Weights of a small transformer language model.
Size: 9 layers, MLP 2048 SwiGLU, vocabulary 32768.
Training: a variant of Muon for these matrices, 5424 steps.
Each number is 500 + 40 x the weight over its row's rms, rounded and kept within 0 to 999. Layers, rows and columns count from 0. Numbers have three digits each. The size before them is the row's rms in percent of the matrix's.

# down: layer 2 MLP down (transposed), 2048x768, rms 0.0321, rows 1482-1503, columns 192-287
# gate: layer 2 MLP gate, 2048x768, rms 0.0321, rows 1483-1503, columns 192-287
# up: layer 2 MLP up, 2048x768, rms 0.0321, rows 1483-1503, columns 192-287
down1482 087:484544452570463428533517506481444531487495553448569486511501440521494500528452428518450504485476482489477514509446502519512545459500499553516519475523471451544453510578527484533555515503517494494438482481515566565481485518526551548401562487474479539546514505489459538491477587483493458604
gate1483 127:470416512457475537442433464502489523528511456552539489448519398487492361483541517574516449538551598536438504474500475439583476432538435508441509471529500479476505515498510480448591462498511498490523486538513524478542409518483461498604494490468521464476508465502468540505517511535493468495
up1483 135:529496449454459552459494504473505526490435457458515489443519514444492447522506489523512471450543508499514510477583479508537498460542447480455491484465470490420546545522511510427545519499438474469594503513530470449545428519476425462484472498517570439492479544442539507535492510531530485552
down1483 117:494521527377432568465514528554541530588498495513505563457513418469523489492572524444548526562480581505508523543524466465467509450493466558479461491529507493475519475511534449510446457524507554450519511496463534489491537507525416534527588521502450458543483533500525536513529545473488468532
gate1484 093:503496471491462478533454526485534553519513509462517441455534488475497537525478457494482437515504442553502536523513507517514470489521549459486542420526490469408472505538504499557476457462370482513519497511498504493489489482396506544448454405465486496475537471560494548550561537520504473437
up1484 083:506464471447539535486485537517531595532496480499481507526498523475473465465442502450423452453474423594536521537545465518492480479523529478477470495482455450438546508478506455492426495487458455465570497535526475434519476470534530542472498454589507486493483516528536520578534483516496480461
down1484 091:472493455432496535518502478514481473503503485571511496487495522424494478468474541486472476430438507463442509490566495493512508505510503512518502529444515527557477538494469462438426596430441474479485494578574470447530547504493547461616518530531428537525487479519435542502494499450531533485
gate1485 112:507396467514459474452599499449474474480458500479500454464515460554469590492583502484474549504513546520438499470504611504536515496505506495441498453514457513524520474506526550525491528523562474465538491543544456557498458585514453501583458516523497458489443570518462493471534542544450472486
up1485 112:532425475473410447492625598507477518478454442513496467466552442593449555472539522493493567540508519503452475492539580475580489441514458489462559441504455475490478431513477551525490480484531483440498483539595539505520542474544424455577511484510546517450434453592482462537510498469472504490
down1485 111:562466608498524481487517528426483429515451521452477495645522500523465559542554491538526498400562415527487494474509505551521474491543527492460521556544539483523459532484522491457563537493499558548491472504466529486535491446476526552467525487533552443507555537501448470509449434478505522483
gate1486 113:420463491464422527519465527512478476552534508518507538505444472527444388478451592524497588410530519409472522546389400453476462505449488540503420452556574416525487450484501510543436543505543475468518435475470489555494520475506498398501485494493586444524465467496479478555491531494496465504
up1486 105:513449528494505546474453531505509524454479497491465487456493456455539590493477537469498461508548462539469508505555504496490460471468543482476475498470469552516524533519511539515465462479470512538471483424519524552539448460515549548440487518518502556552470442495513517512473483463531564510
down1486 112:486457450538564501443527477501481550539447516472477476505464493533525507583581475498480462499480477526551449508525526519586481454465458496490498568424411493444461435483547504529597455519443549507521442504547489472463518463540572548562444518487450566452526503506522479462519475595544486548
gate1487 078:479499538556432486438466509480514490467480523517483472544510530504468539463471470528399553543516598495466466561491551463449485455512559560550535510543469508508541492523497538550468508421499537529477472485520527490528536490448509534542497488510446466539510492499467562500580547444494558480
up1487 079:451502463535463458473501492531465473417536529519536509512536468464491478483477550467552476448494504547445470478504428468518448523475536527524533428466472450458520480523524454473449547484470566510524556531461484497560478470560502621423533505475509496461488485548589569567450426570505428520
down1487 083:533523527484503522488410454427483493545509596485439528481534507551477495533524541485519519507500475512484535485466495486554458582517592529442482518500501542463452516518508477483512467467448611483501444548591512464495580501570532498584527523530497506543563481473466453488495483496537474536
gate1488 114:575454536419481497534493426457506468502488456465384477532517418462479515463489530507503503496503522535527450490536478557488487476543521424465526486546464514508499429520496440505461497516506489444431475436531514495478490499565469411520512493485514578503505496479510558466504498513551482474
up1488 113:442501467480586498515620582491452509543492535480526544505504546462464672515484505467496516568472512518515486526472474514442511521437506495536534513487598507506457547412539508531518489481533493516554483555540469482471492522466549554473552397491511429493462515485486496504514480512518540473
down1488 102:519516479511524518484494444483451445469445491502512502487529401463508529525505492518550526498478517476513576506468547519546534521467554561581468505505500487489500473420437433468462480534506507472465503576501451566487475476503462569506505445498494519478493503528488484563475491484477470545
gate1489 073:489494526529526468501484532580519510504499555540479536572498522466486554551545472487550576536489460477476520492505496462517463498525515489446507454567472521522558530547525515527485509463435523479506562489558540489642505457507495480514612496407460448521569562498507461504566507531481486473
up1489 080:477536490512543525525500452480521512441517562503452515462451557450508447517531514504596485535557538499512511458544500515491476552585500534533537454494561436485485480577514523489520521422460547467543514521470478570559488478564442450519558515496481544519501467419505432536632455537501471527
down1489 088:417524510490470495490546481483465478474472397478420529501458515465491481491535443505550507528505545479512533473452527458474509537555515622519479520441503434483511520480534517543564508515534434492509460460451475529512519517546507544479554471447474503421439527477500485464584399541489521550
gate1490 114:571504508453486483491539459462462500493534506488532550536483494500474539534504530529472544484568464468406487505523463557440538523521429520513567477484571588526443463474538605436442551557558555415462470501476512466477489493417447556561514511460520459444473482504544478437508483493421543536
up1490 104:610616471460490514465538528461501493493511528490516537591501509546485562561529579501457539523524461470398553493502497543431497532525439501520573550490528527523468519482542621405468509498549506496469503508487546533477444535477459507549501502511547495459510539495513463460485446511448532534
down1490 111:503503503463555487545591492504519574521529518489472516550545491465487425506529565492507514520540438537545551422492481562458533464490488453429509513506508558482414570474483547517516538523524517498573570503505471493531488486463484542448498443530475522439454535570442418537578590554502525495
gate1491 078:449468536598546512510473493470456524490501490551572498471481484499509517514423500505529477491553460506455480532512419521497488447490464478462553581524555534480503465510509485550535554489510561533581505456527456505546488458457482485568469510507524467470519464435572467480458484519515545488
up1491 075:539511414531527488540457570467555528508480505516495487484482588485469536461572470473529483446537418564458535523529478466506550423441511441468524505466484468482497462524481505516491502512559559490544497454564513477475487480531502459427475443466518510542554491471528523439463507471557450439
down1491 084:534515510463515373506496524552521486492487526559505492496507593453503511507500494484447486480536484509455511462488503521471515512532545469446473424514531530491547493528502486439497554587503494511507484439501523493490399544550513388524486491495567463496510495481496535470421537485549489493
gate1492 112:472544523480437469464477425518452543528531562560497522472472566504491437570501531445488490544463530555488496505492509488586461489490487544451529508452463513538533444498517445501490519518527470578467455530499432537496492468485493473505478498555541498518466535463479402493534479468471536555
up1492 104:510490535469462530482471530479529549487475429519503478524444520478578507486481483515434522541510548529522487469461445455454540424458481499502504452500554583474474510495479495493515506532543411453504532479570511486495520493476442506548503452540437471553474518575486533525457557492499539406
down1492 108:583491520549526486469518527492499469540487505421497518485522459576576452517485511516593481496508493431565520541486588525463484511397512460513533431453562515498453450446431461441556478532412391459540535472508458507503537543524548548548506501527517559508456494487467475452521528535489558529
gate1493 109:463530501465508502464495481529587476503531504398541543602453458451477444496526455524526529502478475443493542493451474476487577482517527548451546526447472469488491458455518529473470508524505505544496495563487526508513508426510503495487546479492568506522493494584510560446505447458455477441
up1493 111:458478495446475514523481465471558486413512545422514503579482464456484427494592533496498516463520470460540479480449476510478582521431546460423506498528467469512476488416453547393504517544548486492543516524535528533514479447507511513486465495520491583498472539521505512452477565511471474483
down1493 113:455535477479537548487571495478501461584452521364524543508419471484561520473472465516509506569525499491522465583500460461485516504515479460558470535526463475539497461455468531513522453491473490525391505480472488504517519510504582461509469539474524517493433424571505437472489488476457563506
gate1494 105:459424508527475507430537450512528459529513559467490435527464556527484494511590527506479517338453471482550509495462549535499518572539440495534493491487505481563511513457503491526551520481538541460500492508507517521505503419518567499546515558537446524544477539461514526535481470501560522545
up1494 111:447476516469550510529482498459519446517541527503500467515468500523501421576598552551536548453482464542540499464514504553484554549518479431478489493531472496540451485514463504515519507527486505514509496520496514545468538408530547506481488486417479520538514495495505481505532479455532513514
down1494 108:526443505539517498492518407487472510560468488479551488455506443411530507538516485557544471575521530550509454556505530510572576530476504474547471470478464502436535478577485453513448455469478442485468512562403514475563453481518460440474371479480486463473541483478447385526524476550446400500
gate1495 124:458447484483442492511417465475492533559474566531503499533487423539534413473477508442527515517518541536473465506537479507538501444482437501505505479530521544484502466556443507464540439449523526460574476463520444481521468487546530560569530527517446421521529506447552541581498586479496512506
up1495 121:468506477521491465514402456526540467507524489576508494519466413486533421494415514456557499581525491484463490544514507525509478493526444495506573498538482515532455537507485492446489465513582509418528505478504538545530593478519478514663532498567437484490494533498577543555531519502431531466
down1495 115:422507474572519542547433474439480616504440455511541472512567520519506500519477445471456508477541549558439516526512598439452475525518559522483517491462499464518520513451495443572496519542457489531518487470564479480449530530471475562432462523518432485462464566529550528518523484506460514494
gate1496 106:474514525515461478542547457529562472495424495515527499505468454510519448608514430478521549495476522541554499454514523486435605607539488545520544477464505469427492516509502432579430500486495492517514457552527470598525490538470469519532547445479502476519490474500485550497467526550577490512
up1496 097:461440441468529510522505529418432494550546524447554495523585552490488520464513569545498479506498516521410500499490538550545433463478542478494475571535529544536526531518512531490564493481544513479562515452426544492492501506567504494458487506524479446493469509484478451502538509447479551542
down1496 099:554458534477542524579589494463487466382474425476478536498504557524522480521516528498497531522482498541437491542565480521446488542409503565504559474493533460499580506510421442587504498478491511446544545492515535526543495425582489548453560482571486504448524491539524494468488495594510463501
gate1497 087:518454571566543510514440512447513525480506460464513548497470522526481526545529555501565472506404550545566554519472539531559512572453582447516492411498582462462451531504479495544461513472499432565524536461475500514472522521528540507479512535527503518472480432473516476527522438527430523455
up1497 083:498498481527444494543473513499499542538511536475481506516521478473540513499530522478389568479503534398544546471491402493505490475460499568476539524506469506490474525523531488514487443462444511499518520590540449496498551433462525497546475494542543521489524508504509491468509556494482449425
down1497 089:532445477533455514579516541498538516531458499449373454464466401475535505496546532502478486438497531481470496491537531491500525498562539462433452481490525470513498508475470458574443489424514457459464547539516485574555500523593491500468502509538500519584535534446518486470448520531534494445
gate1498 081:507522547559561490456500474518504507508531520451570536520538510551476461558548489520516570459525529477524472532562501505489559561538485515545424519480477438459519519452500452537464473494520531433545448506509488558524480457551505519541436499437412479564519470469506568508506507485498505422
up1498 089:506474561487427506458481450508580469519526550528542535472550532497483533589458451573562480475496517396503538527521512493521578552452476500444465546483465474440455489568473481486559532480546580482474564493534481567543561446584522471512417537506533592487458439456538427536436478502529502490
down1498 088:458395525478458526477561453507537479573499495540671515513476525510526472510530498520479534493495493502485526461491416501493493489472485545477533490473576497464441550533503471383462563532498548522524544437509436460582456487500498478410457451540520550539554488474492466510490485557542512469
gate1499 072:422456486548461472554465511461485424489569516440478559490455517456471523487526492461530503537560493535516535490491474512484459478541560449506494487508427444526538492560536509448518464378517483427602559535564520508489501520451455491504441550491479492495509517444521437475435534570493487471
up1499 083:459539520443498510552497546476486426514432484497458455631490461480481452493546476506478519451514495549453478498435529472501489517421444432485516447524486551500530454524518526468465474438489484543533497510553593486493486454487501516499483481474486550504532456552508521496535488507584472428
down1499 086:428438558442390508455492500451536449471486460501507500506526447558470482473438476510462509450526536510512535506491473419492441517500526460528475498565488571540544492589507514506497507466512558483488485524504561504555460549503519477509418544513479509512449474577508548468525488485511449507
gate1500 113:554502480531522520461558498467475433474482522463514552486471513478469443537500432487513511547508506422499521556443441507516508466518462533496574464551484483443492463466518517528425468597585491466473479466490506589497532506533506559486516509527415493505527512515467440436572438526479505485
up1500 099:496418461493518433478525531534463554542551451456544545495512404523549529508548509461473516529495498645491525492434547566447541591455475443518515468492482509493470517483553494505521482497504462528559500477537534458514382466512473454558531519514537495504545425528478521533464446575545517527
down1500 104:460494555393585461504511499498531484533538452508493532512488551524489539541580559514460500464608494420484543496514505572571448436459532506479503452435534519529512549599543462536470564523468521534495500489513506546469474494482471436503503463514558478515466534495585545553474584576520454498
gate1501 078:402478551490476472444523506543457427455505444484507523537489401539455521542507515414524540506507448497522451470517521540503478492417468480567557512491508536503477532502493569520541510455497456508517518529509528510520496510452483485468571497530561398578504459580589555518502512445554564556
up1501 081:510467562614581491503446461483546508548463545499508501502507490491483491466454478540499447497513490466463495513523511484483493503544458581488433498515502508561467492490498446602516480511445579536452554483474526512518525443525513443562482516519499474485441544542460525586479537458513547478
down1501 089:471512448566591488488497481550513509476500545517415584434527536485499510463549482486513478455494523498504516526537459505462509547526487516471411455503443445545511455490516479538533486435524485505430491514438509458565563451443532497595437512453417519450568488451515460533505497440601498445
gate1502 105:509483520556439491488468509489434528509441472438491474481457599590485498474471493453568527495463524524453532524418507488512606560484530497497537513524506433510451403479513472492500485477527489521512504505443536442509502500575448473491495488536533532563461473470430439508549440507534524450
up1502 099:469452516543479473440442533506473502545464493452476495446454617542482425461496522434588551455505517511479532490429493472519570558483512500528527556508506446498424481469547450498505483482505480507477483524450584465471507509565489493479526465535494480489477490425432459545537454498484526437
down1502 104:487476506512548510480409492507515497478457502442529505451476517470481499548469441484505481498487485569448439512594486536533545539530476474561451521475476454466429443437516472473619498490511505549461547596503487521512512545520518556619558450577516483526494490495413468519482550532525570407
gate1503 122:509470509522534521506430536498521482479549458490506435494501552437512466524471543519541523532556557418637485497472452497467562546546527513497607528465486490488498498489512514445514477454486525513521532482453510492511505456482497509524511507538482458516492503493581449517479460478510522413
up1503 126:529566571487576460460508509514493522436464496505508488492488490468539513497573506483509464547567512425576409469468532578577531519538513489511474520503468469468439520472496559473506477473479488552520572504475461475497506547479478498485456431477475485480527545443503412522511491439487501503
down1503 112:440488480454487590507513538521511499416428516573483484464534481527485529480543504490482492414433523594511479395508541492415526514452510505512484497454486515505511480539425476443533472503545498482440487533479553539472591496494466521441454497499451415525534510474470516474511473469435501470